{
  "hidden_size": 640,
  "num_key_value_heads": 5,
  "intermediate_size": 1280,
  "positions": "rope",
  "init_std_o": 0.0,
  "init_std_up": 0.0243,
  "warmup_steps": 77,
  "decay_fraction": 0.451,
  "decay_shape": "linear",
  "max_steps": 8148
}
Each number is 500 + 50 x the weight over its row's rms, rounded and kept within 0 to 999. Layers, rows and columns count from 0. Numbers have three digits each. The size before them is the row's rms in percent of the matrix's.

# layer 2 MLP gate, 1280x640, rms 0.119, rows 1121-1192, columns 192-255
105:480575435565466495404535563516530473571408465511501512462497411507531509517547446504506480458521468497537439450528562420486410402489450434529453420498475424469480530525563421465499522565451529
104:486562502471489464415448492528461494533515476508524529509495375556508497578454535435461400453502510542506520552497468517501475464552537555469503459538506531446504514606469437523556489486521482
101:516449456433493488512452492510445471505475551569500526466466477428522548579467437512472529451477505422571537562530557460474630454545410368514514449577477491519541483594415449521491564521501486
098:459584512559482503435531560490439486424540486556416521472469572476529462482470514430495509509534468503442524529466469487506514469494509451468532510492502425457535519506540588514515496447416469
098:445532483492486492474565559461459454466498634521542506498454508486517506521526501491530542526442434487448539508433601529440451455476466455492490499516510422433518537505436551509482507474584526
097:526478536554521466523502460473567446472502501583422537483457527469481573463511519511466402522557503428538539505520425496529524442417465498518475486495556540462397420509456547524501554494518423
101:550476443508611510465497524538516533472614547505527390486400485434517541497512510469415469488347492485496426552503442501431509476501529517603515571569498558543478486499426556363488524576551394
098:499494507500566449580530544549481509530495569508614455446516498500523504468614440504505538480501438477464433468505548522475553535565523446448549524548439596545564589504479535459477505500492436
097:508519580427501479505503585490501581515542403512475435516459590494501500392608468432559551505480429438530580590539442541483487539473472572627493497500452405528446452445461506528470526474433504
103:531638513527565503530578553519469538523592421419407572465489375472474498460509459445478539474558495536534517568495534455528499389481477558534452498546558538466573483463552452588507416535500477
098:418454531465499517497506472542554551496508488558524433555517549468497510468560515495507456502496501515559460511432535460435479453506542508506427532482497504560523497422531530540569386556552456
097:535495438566473491524424512504480495452408517513514496626502505493488506473504403456427456474533462570582562511523442593523540609477462485581516457499481456513451447543444446541433471448490506
101:542467435435503484489532514431544478538577457493542461500484445546364439517541553466472515538504568508467494565565490532457456475534479567423481413476524481634485466548428499520516461485458537
097:556501442508485515503522523560553498583580517464394496495442525554551492433516506455509510547537573479554488539513531588483575520392456416505449565584555467375417482458612503434429485434419568
107:474542535577448517525560524522554556492475421589521530592458543495503542552471498444494500517420409491487494605559499486473495548442480484480477507442491528485531616564480613507530479506521429
100:553462553450515468527564459502538478495493481585432535433526573517430514499544469467487460545556511562482480550575490484468508520540403461569506582524506548468496463586526536560414493473494377
096:473505520441494532487503462508564491512530536564447475481522460562541617527528525537465555525448407451519450476553563514492450455476485544510515466497460468561545572461497448599618478503624494
099:362575577459558441548430591526546512485578422485511496527462506481513432460521463458548643511466535478465533438471510479561477459521451561507404568574487508504508450559379510566497495462510549
105:467486551474456550575449497515558469455581496579487586475541439516417596507541496507471498451564585488430475479557483528460599509604486532630519449443523476444592415528489470532504561415545517
102:562531470528417394506534606493498515513478447453431419614467421452574426486579518540438472532510523414413529394507504472515481460482414550464480491493521569427617572549548506469467529553559509
098:418490566508489416513526471439514488496459417455485487513474615392493525549462437547499510513539498541433526633468517430515414467491382471504576595480502574479520515422409468491581501494490547
101:549440468470484513494426446420477522514561495398504582545591389383516559438507570478523617519419564488517540461539543466521421543514466514603530505440495443575424471481478462549478469465439528
100:619469442499429610499521427483448485560549467510566537463426441507481483494471433446447551525562465470522473485419500418514581488506564416484526505507585469541443609476501547450490365531548477
100:502493515607391435460549502502488416584490508507474417450445468493478477511483594525456572489476557555464534467551491490433402515501464576565516495512530525464521479530482494576549486488529452
104:546506545451411493547531522488438565447463556458539542450445481534592601599510543489439496518528570522504431508475530506611508465564504484456536519462522403482456466503493484491523463491477520
096:524528451402528453506476578479504460557465489459447491560499499511485537504493481472553468449512515518569552570538587471470576462513595470533469546510484529509438528461516545461516483518500431
098:492526477461514594458563568447462577477439522527487460483504407578523461539463446454489492543512558540464502435477499422482463553349528579462504576552532493479438419525485418415573459436500540
101:507558518535457514518470391474482461444555563525485500545442468479412414532505466426482517497493500577529440435502562533518536391506498462566453400424495433456504524477424603455434431503504481
100:429540432487531468507538523504498472405599452557489596486464446428520556528513450480509573526489601505551512446466442573477485531501441387492499581514472478420505549510438441571506485465573503
101:481466443501535520513629534612480519476519521549499500535514503521409472514440487426583534527554461406517429505526482615527525506548508522590417580530521498568419554361592572583510425401506560
101:615541493515563457369498473468461439422540466495370449455368547511425462537584505578499545504453409505472513469553443447549483463524494501510459502492481475480491454470471447517582517344520539
101:554569580489492537582391470540513393403582505506530508465498446546541568523433524445472546511499487406462513475493526509569554483563589562550436453513497496470446632482581482551511485569496460
101:569466549526585477652576478567484450535497541519449551512549507517536447530555399495505441453586492482562524500503489513493499556535490489502491484321401426483549467408505508552428457476490485
096:481437447456565549532549522416553552483634442428512452603481479469520520509570524470462502543563388523589652443577470487469531445491463518471446486463492495438468523492528422493494371470558480
098:529589566553520605541447549515450542474569347495545461468503484530522508538565450439469541509433431491484480522494427494516473528517485505423428523504570564504541542517466535520371491566538617
103:547569506450474492578578482517433436521497494462500501472446471521571601486373519474599371476523499444465576504535555451534555474545469440445416470621501438504468468511617502464428558475549496
099:575419532496496508397506529490398517529461474543475465527587470523585571510495502635415468454481482403437504555574367495500463442419454544501499545443491422644484492445589520490535437539457499
097:518523528596513564532538521516496479479498530396369558456508481446382500446560448501529457509461498568563452521596385486470554592478377501455525437496497578472422487506520490566590501560501540
099:571526476478578486516502512478481464552486513442573572468353540511520356555553531405457480530426550482566603468502487398497475475544498435434455488460415513556526516463464469537465484527491525
099:518521518504486536509461465470522547368476378543503454443544476527522521507526627611493499431552399525614629494494440483489484520509547509481542530486479425479455445507467591508537589475562407
100:472514419460598476541481452559461448423433510466613543549500449503516432497557493501452563422461494477458523512548514490552507476426598427531515531442448613474554580514475453515463446613521500
103:585549579410461508433493519535480545439521439519517517492506501542516538442392665519535501537590496576526525498470540548529539550525414416482512608426483499571442475460544580521431477576541396
094:465601510522574544513580464540572482574489378482500547530452500569527480464534492504453539540627515502505467472527505588596485539467596438504503531587410470529404497528506484586514556390514526
094:523493472473540428482550485481428495459448506542565551462476508433437538390561477511592407515440506531414512419408484501490524440496435515499467529581490453464460530489510482412510508519536401
096:528508370547489474390528502450642565428486576505474588487526487491454534483459592577449417521581593497403413466392514423531389507561584487417449468510500492501527519574527491499548564538542564
098:444354608469460506472517457535572471585532558514527556571628528450487539460588513566480535499491546536421527363469438572499545527489394576626453483453540530506476572576485485446466534503535419
100:441493545368508521553453560563573481591477564512467511469469491453437470529490511454544492558550521531519458522461552508588505607482499482570501430512431489520449533506393476434489628545546472
100:468517531452492490497566397536388436513439455524455445439451433516480528598445561514525477586548538518562534488465482403532568465498429630534484502567536446556552448472473536517486501441523540
106:485507501527478526482483507471505482617392485463458512499488550532451621460534528568421523558411467566494510470543479523432537434472359495611470444510476464464522561502501428432538515473494424
100:582523585494526491429470540439506517544499610492565583515551487452480492460472527471403460551483479459541543570539632463545541532524440515537458458528469605428482584468506462561492469427475495
099:539481480519473582466473478499463455462563544401420466501491405474508532524619492424534490552495499601508432506565514466487414457499591465533459453451533587509509559497480461458431511517622507
099:443504563560526440535481387566481482559489505519497531436454401449456504495493487543516507404497482460460554588455472484494482519460448501635494527483455544515581453386526511544475582532556468
110:472433448478542589514462568535471473540460479423440538516445567552446599456507508510428386567478408531532470469511500546504492509543508489476438418493499561446538504465507466482516379433542505
101:456497504514542458521565457510588486563480461507508446420363520617420388505458480436456526479555490527494500550500611554528545434518538504472507428413575520474511540514514516457520487513585499
100:491549605568484484523484446476419532448445463438569533432597455552534493560613560505425517447477484472432362542472519480503487522492582558566456432508582534528517544478464551510411526480485475
102:556487469506513507497503548409481519526471476385521490473461483520438475497498391556499480581558551493513526511410481513524495475509450445585368513453445492470519443491581536471483421510556518
104:471441528466516549452572514563549490436630433391433492400499472510438554554561461487430461501571517524400381537586535430423488536456503468503412520438505506499490558424466526543520473496492459
102:494470570422438491567534515529506574438569575466489414489434475489541510410531486501570543423564522477532510481496479484501447511478551476547525500567471598618498426552549487443526571519486419
089:491461542493555593467506540526503498487549500408496548444500500490473448422476443419543464485550525509508500441531578460506527494515556515513438419468528522511506529485469530521510514456509507
095:514470523524458496548447462602507522527502496564469443487449551509448549504562467418592450529525517496541577510614563488582510545540490438532543570495578504461505518447567508421539485459547554
099:550467518526513454431512559487460485499643593404534461536512524467584450484446428562434497494453519509496535464416536506539428468473428530423497480529444441591501524475475487464545536517445499
097:421509605460542566509559458461503573445571541556430451542477472561451500537527464606534530552541442531475502437513554467477494457538507524494490559473558455526543492506521557533467596448471505
097:525580412586545549527521474489512592496541491527538653432449528503493442545363509521591438579500557474520561544510481545483447449495473447506492550576362566505536537541523583542479504570475429
097:493424413410528469577512519426594449447533496450544558538563572549448593577456505452510462444438479452478579501416469427508557481524497557545428477528493480566519563462534533524496534490462394
099:521499504506453514480582431522484552500484516437465449539469413463523491517436568516543446540369402416512536463451457492494485484491552475533473462575562529489413594489549524516444332414497492
100:522556535431484555567541429447408512514548535540561453475440479477501517578474496497613505584534592483508501511569452432502440497597514448534567516461516517498463507472476491464544568463555473
102:570450506450437460449512547551485562479550497455495528573488571443513444556508544546443517522503398404510479568560493444437486522404492523484528447547417460516536560469562486555491470445492547
097:516501545531523458548508586513606476431474479518445464426502508454564522612414482524531538499471452474500447455579466539508499528493575499491471518455501496488443523447497502632465565493419440
103:480545517462551514495497645455432486498595539474523495498576528356512585580538467545536546457484498521494562449475541489503305570431471518412546646480511552513465552527591549512522561457505403
103:472459526589455491432575496486433393518486561446414384534537517492396475513403442554377534507467488492420577536513493508538446497546499485535419477492513490504476561442510490434511462558521420
103:510480436551592500469506534426482525462537507464442526549511512446415449523505476580498467431470365583451478485484467443505527531492493481478514349514515493504472558545492476497540530463464525
096:513430504488586511438419491504574551499530510481450418548452523544428504523511557505416561484462583398453498548484467592445550600492558483517455469414615422486551558442534541584540401541513458
# layer 2 MLP up, 1280x640, rms 0.129, rows 1121-1191, columns 192-255
101:540464420545519481576596503458606393474513475513611572497439566545597435517524474468503524564607502533538549456470445452553397481461533566466589581505608534505502485510493442512412491447516495
101:513516542495403441460508510513450434349560446498603539503558558430397444519501538446474527466519516564492455515528456483610591502504503418504525470421439539541390494494471619533476499450525435
098:448552480437543532481375530589492513509636489564470510552509497539474602522587525590497460477427505552523469524473575482592457456524522456530549435440597455527479558562528518569450435403505462
098:495497410561526514456567482479469631411453509509455489461537482487515498503418522501507447601517499412540546467528520513446539548476459507558439571594483526505443534494530488506462504512607520
094:495473487470472530499458443444555455502484502479501515530636445374464467502522491549435481465495537391455494507491552437573581425512467501554478490480450489550525477502447490461519516502480492
098:541567575469465458491533454497378445378481463425451441438482465521458478541535518519475538474519433590413476492498591483443480624490508561553482511578567554500553448453472507500545539582524432
104:566449464522490593460478456501522430534549484589461464445402547517495577575483509541400516445493426534487503514486501501480537521399528430536408530492571455625569496493466450451457577495501527
097:541582590487505542467497501460516438545494490526504556441480498428523574439563535536502575584539486513553433406408480563436488515486494425435524459548510488481470577544497470574574547455555435
093:522510433534493548469458561487510468405507489456507440635495497519433456527621490479481490503452537414547478578555448582495480529441549490475496517469442560498570432501419570499543437639490547
105:484439520453483541609607461510450453447447503485499431542476567539434514470538548577547563487442535426455519438470482432508541503407548434549526473515520433554520609470616508514450421490563497
096:484509477478442623511504479438351511542482447451527524572502491484536426589520543561532500493523479606482520576556462559507465604491437500524467427535430448458471545468480441481456475475499565
096:562600662526476440403467455463444471484532470487525508522479491544468460470474511547548508514528476481470470610477483478476507535492475565495495439491426497462416471548494488437552517501525512
100:464434480459506383546429596541512586512470452374451418434500547494507546433535500476442466526488548408518497451568522488580451497471468474454519633531461587553479480488505500573448459541499552
094:535414525493560487544511429526507519505470513401508477479495563402595524450443566519505410483466552458439580468589403608458548466498473438456442493522529526449399549475562452414484473494564503
092:505512472468441370564487528480571542518486491503483501489406403432492527562511504504495512536464485431410512441401524494468509506512557519451461441575483562484505455463614543527545503503516491
096:477522492461578466450515498517614552559479429484517428525544534537535424464516523520538565446481518505558518487505540500501536466582515376500541474531428486507540511520418559537472535458506538
099:471452495509408448499447550494481526544554438451489445538512511499519506454593468505559414517490442511532454555464495486445500547525573445429426480510473541477499501530563456607517418498561461
100:547487498566409528487604576519519454552417495487492446477492512449478636399464496502586487528521516521581543506471532463480566435488515508514515534548555580491533525482541463530492479438373349
101:498496543491575515502505399521473543562525382414524534467434583432423466496486552399506414400525525546508496471418549487460482453520463537532524485497468466456468487573582578497477573500493443
104:571623552380544408456580559488409505489550503481451563513439422486574366482477472594470557536443459516443532508589448526503505516420541496530508490512437509547514502559554492519471506528599525
100:549461442590512436507546560481474530464514549500511431518492471516565426483433474415485464420543572437537509502526491480509538526486566508533515419526473444547545401432525510527528567507504546
098:501485552475500464487530496456511372436507476526472488489355464357495577492560501447431515516514425477465549438498544365383547463579451566478488525520462391522511494382545471524492529504583515
100:558519541543386532504555448471382548479542432523422540521531515556542449521522457536448449514499528544472458452523577531485621546541432545629519448464561469464431493459505449440544430490456488
101:476513446431490503434455455565515619511523556465333580368470499573475447557482407466592538503551523473444425419599550511453542525511461573584559533493501466560534560528478501592345512453514500
105:551475572496423446416474563475494556457532416512542474460549596497567526507657484540540509486566509480441547521476412582490445471383463527475405496499554513456507497480512520508467548482516425
098:518473475481549476505514555501479524527483502498427559543536475560473420469516416530576448584523376502452493500555504475452466563456478501458465486562469503540477536498529487443578567469506472
100:477552557528493400510495476461481489616399542624626459526534454548519515560489603525514485467536499603526530493473472517512548572607487461585520495464525389547484457556448508569529490497524503
100:432462473433452559489408594523437537520446433469425459494484509489602501475529422524586596491504491492512529538517533540497548461455575504462540524425617622526476441410509415473623545433590574
095:563447490454541536561560515480457571368558488557556563557419591515462596557501444444522509456495543430512503481511485482497484494508451424511541531495461545416448487544548392415516514470474596
103:583575466506460550454511412410520505495510520504573520424538528532517598446552434496475419556535443533444587489484460411440480592488558521476511488544481475514604494483499539586406525540515580
102:496445497466594478456509509471457522577599442427487470399546459510465506512513470441452417474534555470492541442410598411531619563497545582493538532503385518516495539508496571439489492436481470
098:508590498545499549534400453514453446465554459514473544514511562505508411503446458458572540402428491483529522498443534482402413557492552476524568467465607551527552508468496539474479572564544488
099:411485530531452539560579435487447497408503501542505515514491500482422541564521474488472556490487529480492508489518454498525495573537440503474516477563468515518521603481480528438493477574492441
108:529463498436509567539474410526501483400562455486513514591518440538513462417490481448423462492595403523562480541579457488612578444431534495499379482540513491510466418467548477490474348525542423
098:531566512529451505518519551500552449512593446560450483400511506499514489464571508478471485502552605552497604491484500499500435468561512524477564599423511492457441594487470586526365583569483470
100:525543461553519398530456572570549519490539548422510498580516551484485507562500547480469424533584541505473459406433560442384485388426496515519467490435579523509541496495440551463656507538435499
102:460584555533524464438502496570475514554477513471590523408556431533511533472479511434550554492503509595488466404572437448419464507508482530421482399488496576484503590379507518476477496470451510
098:503463502471465493504559405455444479492490473488511566481441539512429469561493454494533460621487460540494426470511473466434506504606502511515443457507421512364470362516581494422527513480550475
099:534546520426494515495513448433482490465543516459528547522444474512530559509544478430406473465457464535559607556449547570493460520412548426563469484521487480493598469540435432521520548388449509
102:449422524511440507563454498511593593373410391446441491561449463528518438545554572565490499527539499511506587491484480484595447518486432511525503452512447463447517494450543449503555393511480534
101:490569508589519422453531463489492537499505499502578508494484524460568481561491492547513545410531597421510579500535456526571484534593494508462456424502458571498562561490582460515593548478501498
106:430529488429497558495483486477520509483490555591476534491578485552409404422540555555549594514581531464538500519472544549483531498472464505550547511479526521459393474484544430548538473548446478
096:524542546471544553473503540585525429460407575610536494507493501402396490543518490395597548481427486559476512524466432544475556505553462523467496470414563523483588515570428514501438444487465468
100:469542373519461525505462471526443536427531497520483476566446492455516491551522515496506515498545475413395537460510507573517511462483530605473466460391513566483458417554451415582517478451494590
095:481387618527531434512448434401378518503531417547584497516534494449543678413518476514483507532541550594547514506461414625490473452535408594460476580532519507486519405398450506402479575472426514
103:469574560456579469447464447451501463426497476529464509567491497491526495539475411537491472454494415559546497600512570568519474469518493437459519479494473496478520453540511446462533519614431555
099:405508533502529453488390557583561574540496557533554562457449486551484511482527533495459509465402498590458479517456503529508559484502544397579596534536497472499369586463560509529553545566516482
100:526484482529522519558485554437488518388504523532448428476489505551487594626499500498482488542475533543433514516490553474564507505417589556483522438488464531405402507427504521478479479551510491
106:602506343459493497515543610530476428454429421520396563502590437553459513546541473483537475566598447491622464502537561546523424511451449457551488512502511405397520476541489441439457592534548458
102:564499474537397553527465491515502550596499451445479436470521499518376496459457583538488546515453496529433479477499526525373553413435497483561553477425455484551487478509553446402548555547446503
101:580519566466436520482446421603551541482436473534532476511560538590481447455560471488470519447481469576435396514548546587552556512434604484549375501386497498469531487512460494433481531524539524
101:464533536524495505531509511508478473513534569461583484445555419528538530541515495536554411484506534436473485570458479508473471532613517413469375498515522531612557525410529569469500585598510520
103:516544356463568607514554502490487516457560444485565485526503535464341599485502471506493415558457434528564480577497517553475530488510572603476391446427565579504539469519476414479398462522555525
100:480480490539483532541586448532416450507509503518570561482452472498541474452518493499608472583613358499476518613537444499496539562638512528581518544436489485463472510474431430473530493499478525
103:467414381507527524509536446508541488548431515448497476565517510520498435451490529352534490529485499504455464479538437507596416492499473368598527506503467493526475547453595513533532519487494543
099:516426529559471447496588604490471585575522531465521548468492497585559585476517469645526488475486587513550499528439493517517477538383443519477491449532578484458431582468531494595556641533483519
100:537473511423433532454521564458599403511475466508534461538433460606476516390502481512537449453485515515442534554432447585494462518439444519443492455553568444659408482566565396487441481446568493
105:461523505539417549570446542482412531438524477554500427454482513536424538462447523500472460572512469530513455521480522383515520548471480397519563418502469589580597509396401552409600538424544458
092:565400391470497472526571519589555551438485421537474475510452523485374510515479452490413525587495493441422563431491527514548441500569529574419546584477415571485502511466514500503465508459502419
090:440438572539534500514461478506507510462515559513504531585472533440410518481489458525560371498476490529542521491530587527411523455492474510591570484508506492510529417511407448574499573570597460
100:394538512430499528489537541494461446452467514517544578582478455447478514476564605439620584524491505452503518444462461492485513492458534510525426591514548527418545559544562546536460404448555442
097:463449499482510500472407527517506526553534469553489432456403446532481435581409504454512542495565566587523499526549546500532486469471519522414473434540457595470487493529455510624360398491526524
097:547540549552525445428475496472503497498485565430513488494494457524462587462593387576475523474493480454584530468460482534537417462549521463530514642481487531620487498454507601566338524423406438
091:536366552431506604533509424518404469501496523493529487567454472504561541522559502493554550509534523606523395439509439555565481470581505508528514542532467465493366514522471615556447502526561541
098:545477454555480501468501475491510523439493465468511508586516545485435488507470558487507570441586544497430504403437506486510532562573548488476545441512486471509437439553598467394496381498569524
100:546475498469499553510463463522431510429587506509452526527510572466497565600457454581480495451498541487458406605541398491538488429615603430515548495441427456491464492567389453576509466421532604
099:552547489500449566544497390534515463486508496522506483450481433475443500529555488517451386603526525478486593544550465509535482495506505510533482563445488501491507480599499578409528414451515491
100:496507557464530572509545449494485553596495508525535451529580435474479496583508511524476532492501443481577470472531496472490555586420545486466490481489541528483478574520457513596401487454532470
098:548495572406550462524482485538599493590510488466459541526466571437508492474528501504457387484569466550485507448518424482425390464475501480474536453486522468486508480542394528508486499460488434
104:474443537551570483456498542542510464349518567522439524592506542481432522519523562501573460553603503483407520506488514586506500580494436464483529549438483422528548522504443494562501562523556497
104:428476576434517416517436364509541567538417615579459442576542349431419438551467480419466512570503525489499475592579430516493411562521384517368543478568417507508504538523463419525461531527523463
# layer 2 MLP down (transposed), 1280x640, rms 0.0608, rows 1121-1191, columns 192-255
096:525406437488581476524505562427492528583498468487440522494453499486448472569379441482557494527499425513551482530441487586559509481546502571430525596435527495447479467504458497574467526467495585
101:418529429543523438510582396562537568442490521459545434420516598522556435451520636478375445456550424481494538491519532474609512392596503457486440633446491483520514501472502523499558446560460473
099:491534483563513506546489498506458489442509520560462548465511569548476578496582469408538532442464525404452435437448555435634497612444439505523516498464551458445569458522500503501567448528481545
102:461495430415515580426510610555548545513435515524483397467569552510553589442429529409470523481523483424647427527481561502536560552530445449472519499437543567577566408531444459560513493464492494
094:494532459510468550614488491453517445519522446505550411467462486562513478479467466481522445623611597528489546519562400506539432517503409493493501462433553454525530517548513564443469508436517548
098:557512437424473562529603583460556515526491567412500535457425518485496515561513480500540438492505502419563576335530480533491492551490463483501537478423508523564597447461482607452488420497524438
103:400481468502477501362430575453531445492559538462542422530524439516460615519573503502461497488490498434539578538573506497431499506455488477519541515500560485621493504523482466454587478532547471
096:451470659461497530512458485460550563492495501438506466426386494545602497396489528447494508418453509466374462526601461470388509432530579426572542519487517558536547431465524611468543571489425528
096:452528510469444587495482491539496438449471536495618583549433570422434495461576503551542513470571505541404467484493452629490496416524489447568424535515407555500494493504395639495495469455475463
104:483448533457528458510510492552500501479527510441433498493475544579491489434594499451451538518466482609528525494437498501520552454603554398476486429530492463514446460501475531514499462577461539
098:491512433409415505484488519554514582528539481431560550556517509531609502488498528502563449424516462555504521515529491536495520492515579551530442546543423515467528527420506526517459383538507497
099:499468504522530465488503492414438583456532460532538466471394474533501482546460435504430571463474550539473591580480533434504536449515477569440474580519489479427463426470512565422533533486521466
102:527415542488459487507407545414522534490515548504445564507469524455538497535545517472499518501577461516519418558558470505415504515536595460508494507539466575535477499458498495561498424515455524
096:564362564583507482534465485510502513531467498421434455544457479448486525531470513471541441477420457456554508569525639436558488511586512438475474437534524482519510474465481381472508501446428529
108:445487525519431514502537508564574603429548448534485497435526586587517486537443534453525488464466500580556543522632435457566481555393514483480461505430485456492470592511453525463557504520477472
099:522472488453465495505505586487521430519444508503360502519645505547504578436540467584505460531521549548498559511489379571591553481469469482466519393515460540504545456534559540474595505547497452
096:439474496544467533429509419430508457490522554479478562522514508518518531447546440563512517510556507557480548513531659588516519457513501533456535539543535510473498532533402455488520489497473525
098:553525580536465502558581459501595497453461419511519500425453533440515582552461435500516471473460497528494558493444334508508543505446540506461531532533561465554431482478470479490584520503511447
104:563556449502516446517407515491546446534526403493553550475431500438589550457479477396468421549410396444453428544483451538402453415442458484505480515489455541457494429552512510469533471435442564
105:586506470396503453541462598490522462570456471517472558476549544441484402561566485668418532548373497517454596443518416512507514483480497489555448451494422525548535558587550508459528460479459473
098:552496530483449545403539458449584516435424474497525489454551528474561475546556528566512483413594531493481477488549561595582509546495480512462504473573510504507503542535485472494497524471427330
101:480554565475525505537518494533546560525490472492372512371521588498515554556561390519549482530531464629557716536478467507469481429555433506481468498476562469539459521512468551451485482602486478
099:522448412554537545522493523472527504489539482508422543592554455521483544487486500463542520519558487495388479419463519578626596575382416491479503515464578492549478557527562575464454492561477431
100:492437543529575462468479475470546472533514506520473523536513574557396412515512574538545500555428432479479445470473671466499465578456478510450514531544550501627553495501510451569609447521430490
105:596473490469500469497354482539553407483489471544431525511458552441522533366445524465523524423612522454440518522461587563459500543485554601478433491457534577475475455430425465449502558444452478
094:545567522444550536615498546462689526477467415504539549565484543442494466508532505489482514548480539455489530498552579537509502549451504447542528586457534600522457564486521489557399529431551619
100:547468463527478446427419525534498357505452603522478523486377479519442514582427571551445542446527498601529557560481494441425537554505475457621511533502483482554423518444564519486498440491464580
099:536464469417434442479540460478446501517426464481427519537452435518533535488466401604553477393425487448500486413559371475488505488513560531515481527482570518500475518511489589517384503512530518
098:431407508437481418467559477417438443492544449544533461493503508492531463462537559457560500468493555485539459535523486521462491521474467497456468461483441473393435620562535513522487478544484403
102:585522563440434457515403493416555527415361443485548489568632451517535533542490375489406472474529401516508528487552522427471449486509521560511565464536507537505524551522526542379406538569495482
101:456501521536494449460473444560465540524549454450439484460486399476491523547539493525491535505463470362530551518480562487482510529480539485490478490544492519579428557416538586539391465527524509
097:464493520393486554463491544468460507459488477496460470582498603471511483395501452465491501489520517504400554514524507439471509573560486473468522467438448502450469485434561435503511542583582448
101:602537486587449499463415520535394515352500520490485475554502467505489620456492494499547458494471507449454449489547458511469607447503522560536557430478479485595502584524491508405455582561488512
104:510479482502433445547516509462444579473450498435543442479462498484503482501479506492516519472487505496508558432432387521548476486533491492501470477523465477467501549487502526505485429497454520
097:564506580566515508563543523440539437495489462509595445535480446516491532576493505501564466420424547505575486521530563466510496488514571423545509600510493408492542462472396521525518531531508504
100:448492418573536480500517441580545482483529539543543484499559456537525508441512514522527495431457473511523441509531589512493558489466529501554457621482484534495511486446313561586579421499417447
102:434541565445555520534432436564497491546513567440500483501508476481497512478434491529552560394523580545449573449491494486507553441445444564456481485485467550496452462490484522459487553487582470
102:511528560430586489482523482463469446475494477475485491592509439512416513553585519406483469458456572505474522538600487565480554601515457394507487480500524470526501477453486493461562500447503466
100:605510513520488487438495470452452501573441531475542550545441423476498517525536491374579505449477402562466484522440520475431436498496487542517397586450509487622479486476479520445539587455441498
100:475508438529504516590553552603491478534412540507445554514515597542497472562557536573412508456498488574513547445530564463557503491435556578459526522527552424551504512477459525480542450483513559
098:496579485553632536447520467578497475507501511501476562532413513493476506595586558630461455472560544440391632464439484479627513519533526502523535496504419605463423476488562514422454461585477490
105:534495518488520429459571501497498516519458518556512500462543542421505441444553475534464642479492523496473555613470487522538434568472488467539494587492535527566445458530512574516571537514513532
100:508547467453526500442514422514554503513516461524452525545507569578529510531478587438508568515441466465510590524507487507420448486509498453453487406466530431572538600531512530487484414554558441
099:490474573461546538480525503516539501433489449523503471542446560496591468499512487454494491502534437492562510525431452449507541449506503562458501436501517439481453538584531505505543530474542506
101:435409581466511483484536474599612487599589525528581443425463481495488539472410490480523506590508542553585447474596496508544506567493465560553608525518530523451427525458474476473424494485414458
104:501460558541596462584464450458425479493474569476427613403539483572534502549487400506489525564524434492532536504495526468442418538441516492461524404482514477510445532473532489523441470490534524
097:449537561484579421523507565479542569599445523517580435488487501478472548461476431459558568457509575468569410576509645507492534511454519445475521498526504426505509437524510516514539442584527428
098:537548523502473288437476585436433403514410542522487520541533539525520420522507629437448451488461331470571518394507421466455536500415536487519462431464492593488414441477447527505533434465455454
107:468559547472492441534495465544534436622467434498613502562496558492452537552509445467506516481495400550548445525560451505521494472549552535502540516496524556519605425452441501482467558572467442
103:449447448536538473608545521493533529528441448468606528384512510532542526404499519506564468456525519567494542468523428655504448496454519516546537476469518503493400418447538466470487461552466416
102:513473515476569533455445504445527496511437565490547485508500454418458534448520497497459538536489434532548437496483488453490560539548559533532512471442459514523493483545528465560531529534580541
099:545470492569492540520404444378400531595432507472490574500567444475523483486570501631521478509473405486610504475626415517472625511512566485496474589616493461559587548563513530501544570489576540
100:490549514415523569486532493456509503535506451395544515441502559541472572487616390464490570571618536524528502505506470419463492454403463428397455493531539400502444605496472481441515400529470477
098:532487529496555526511441501485409538516503525491366616607531466524460518566407473472456439458522467443578452547423517475502549497543491459529511488478525497526480479481493495489513510469489483
102:559483483421573579519563582569432492481480469544639458536529456531429465565527449515399479523512550453416523531501494489490508542460511505502496562463495535462497494453520570502562491447384505
100:445463494555465503544473495565448574548537441504600494560410437419530449546370462475533417530486497547526589442486451545538526498465515412447486477520496446564486438528441484583582471542398470
097:496549546496413459433618444421580557501559631418460488523476511450570560447469509559529489497466559519474509503459597613442506460542588428460501450527490349470605487535480503480567536554502480
102:511484435590430481551488452484469511520473491479472492482477522461496451525479586543441454526380478524512573507498458452484526574470459430421476483617494608570581401428430445549538471518509473
103:459471412501504700407471472486471507523529441423502456538523495447554462442518460488611452536483577524474579512589655479438529524430538468507527465460562446476505482528531549460546517456464540
092:468453349521555529480560460581479579535553500444572488456495409477532560496504486499421492441510495553512506594447297536576523526529552497491427553629513592539467618446509543506429441532389477
100:451502448546468487442369489557388472609452548537503581445518491452444481433509486431504454449573486461478455569534471522588489453541591410441454600522510373471537477546543547415462476493569479
098:426551483466518530441531505570518553546546488441490433483480508507529470504523475503498541456425479537491498549527449484474475471498518574496502571523505555463478511526550552480548539468518468
096:469501555479534534533524550509424501539509500472505543559591523495459588507524416482556408456537421497454453398472652457550506516533505541445547513458469569510539536450473575383534365561563475
095:503466463484539535511547456527474491579429502540504582547518481531564518483462458476541453607510523402534456474457394478409467465480521560520465515460419546451514476531508405547501525440521459
100:450457509535523453449536458449418526505448410498610600584611516504588509491523555536531503466559577452576525475535496584488563480457517461436439484541471475526481519542465491454467414574536452
098:497439584450457486565461451555485597493501559531553484487455379619481444554458478550574474549524537456516461562531527531500444506413486457535526509476534416475429455506546476504463558460547582
098:540540621454584438482453464512499600502506570499474569514546597574588500536423583473448471508603443479430513527456324453508449381489506552517457534509574500489515514397448467452434534427514436
102:494409577496622570517536492515464528536554478480487382571496526517426533496526563559480544434550485508492457515518546514527475507419465555489600546445408556553440488501535504484492485525536462
100:475463489487455500506504395465454543511574424423540550536564511420453506484550471514556490563534480481597604538491418547493446561597462579398528575484538467362483446510461550504536398560704474
103:525509517491552490527542525566505532576470504399481497540517527604475510539482468441431460508502534426423481532498514518569548460448411449549574507452457414478520512550500472465506532542488501
102:578538513440517488469492482526461534468504474525505462570504506581431453471424439500511462477507539428490461492597509527553508528439483485512370483471516524457406434680544478394465512484525509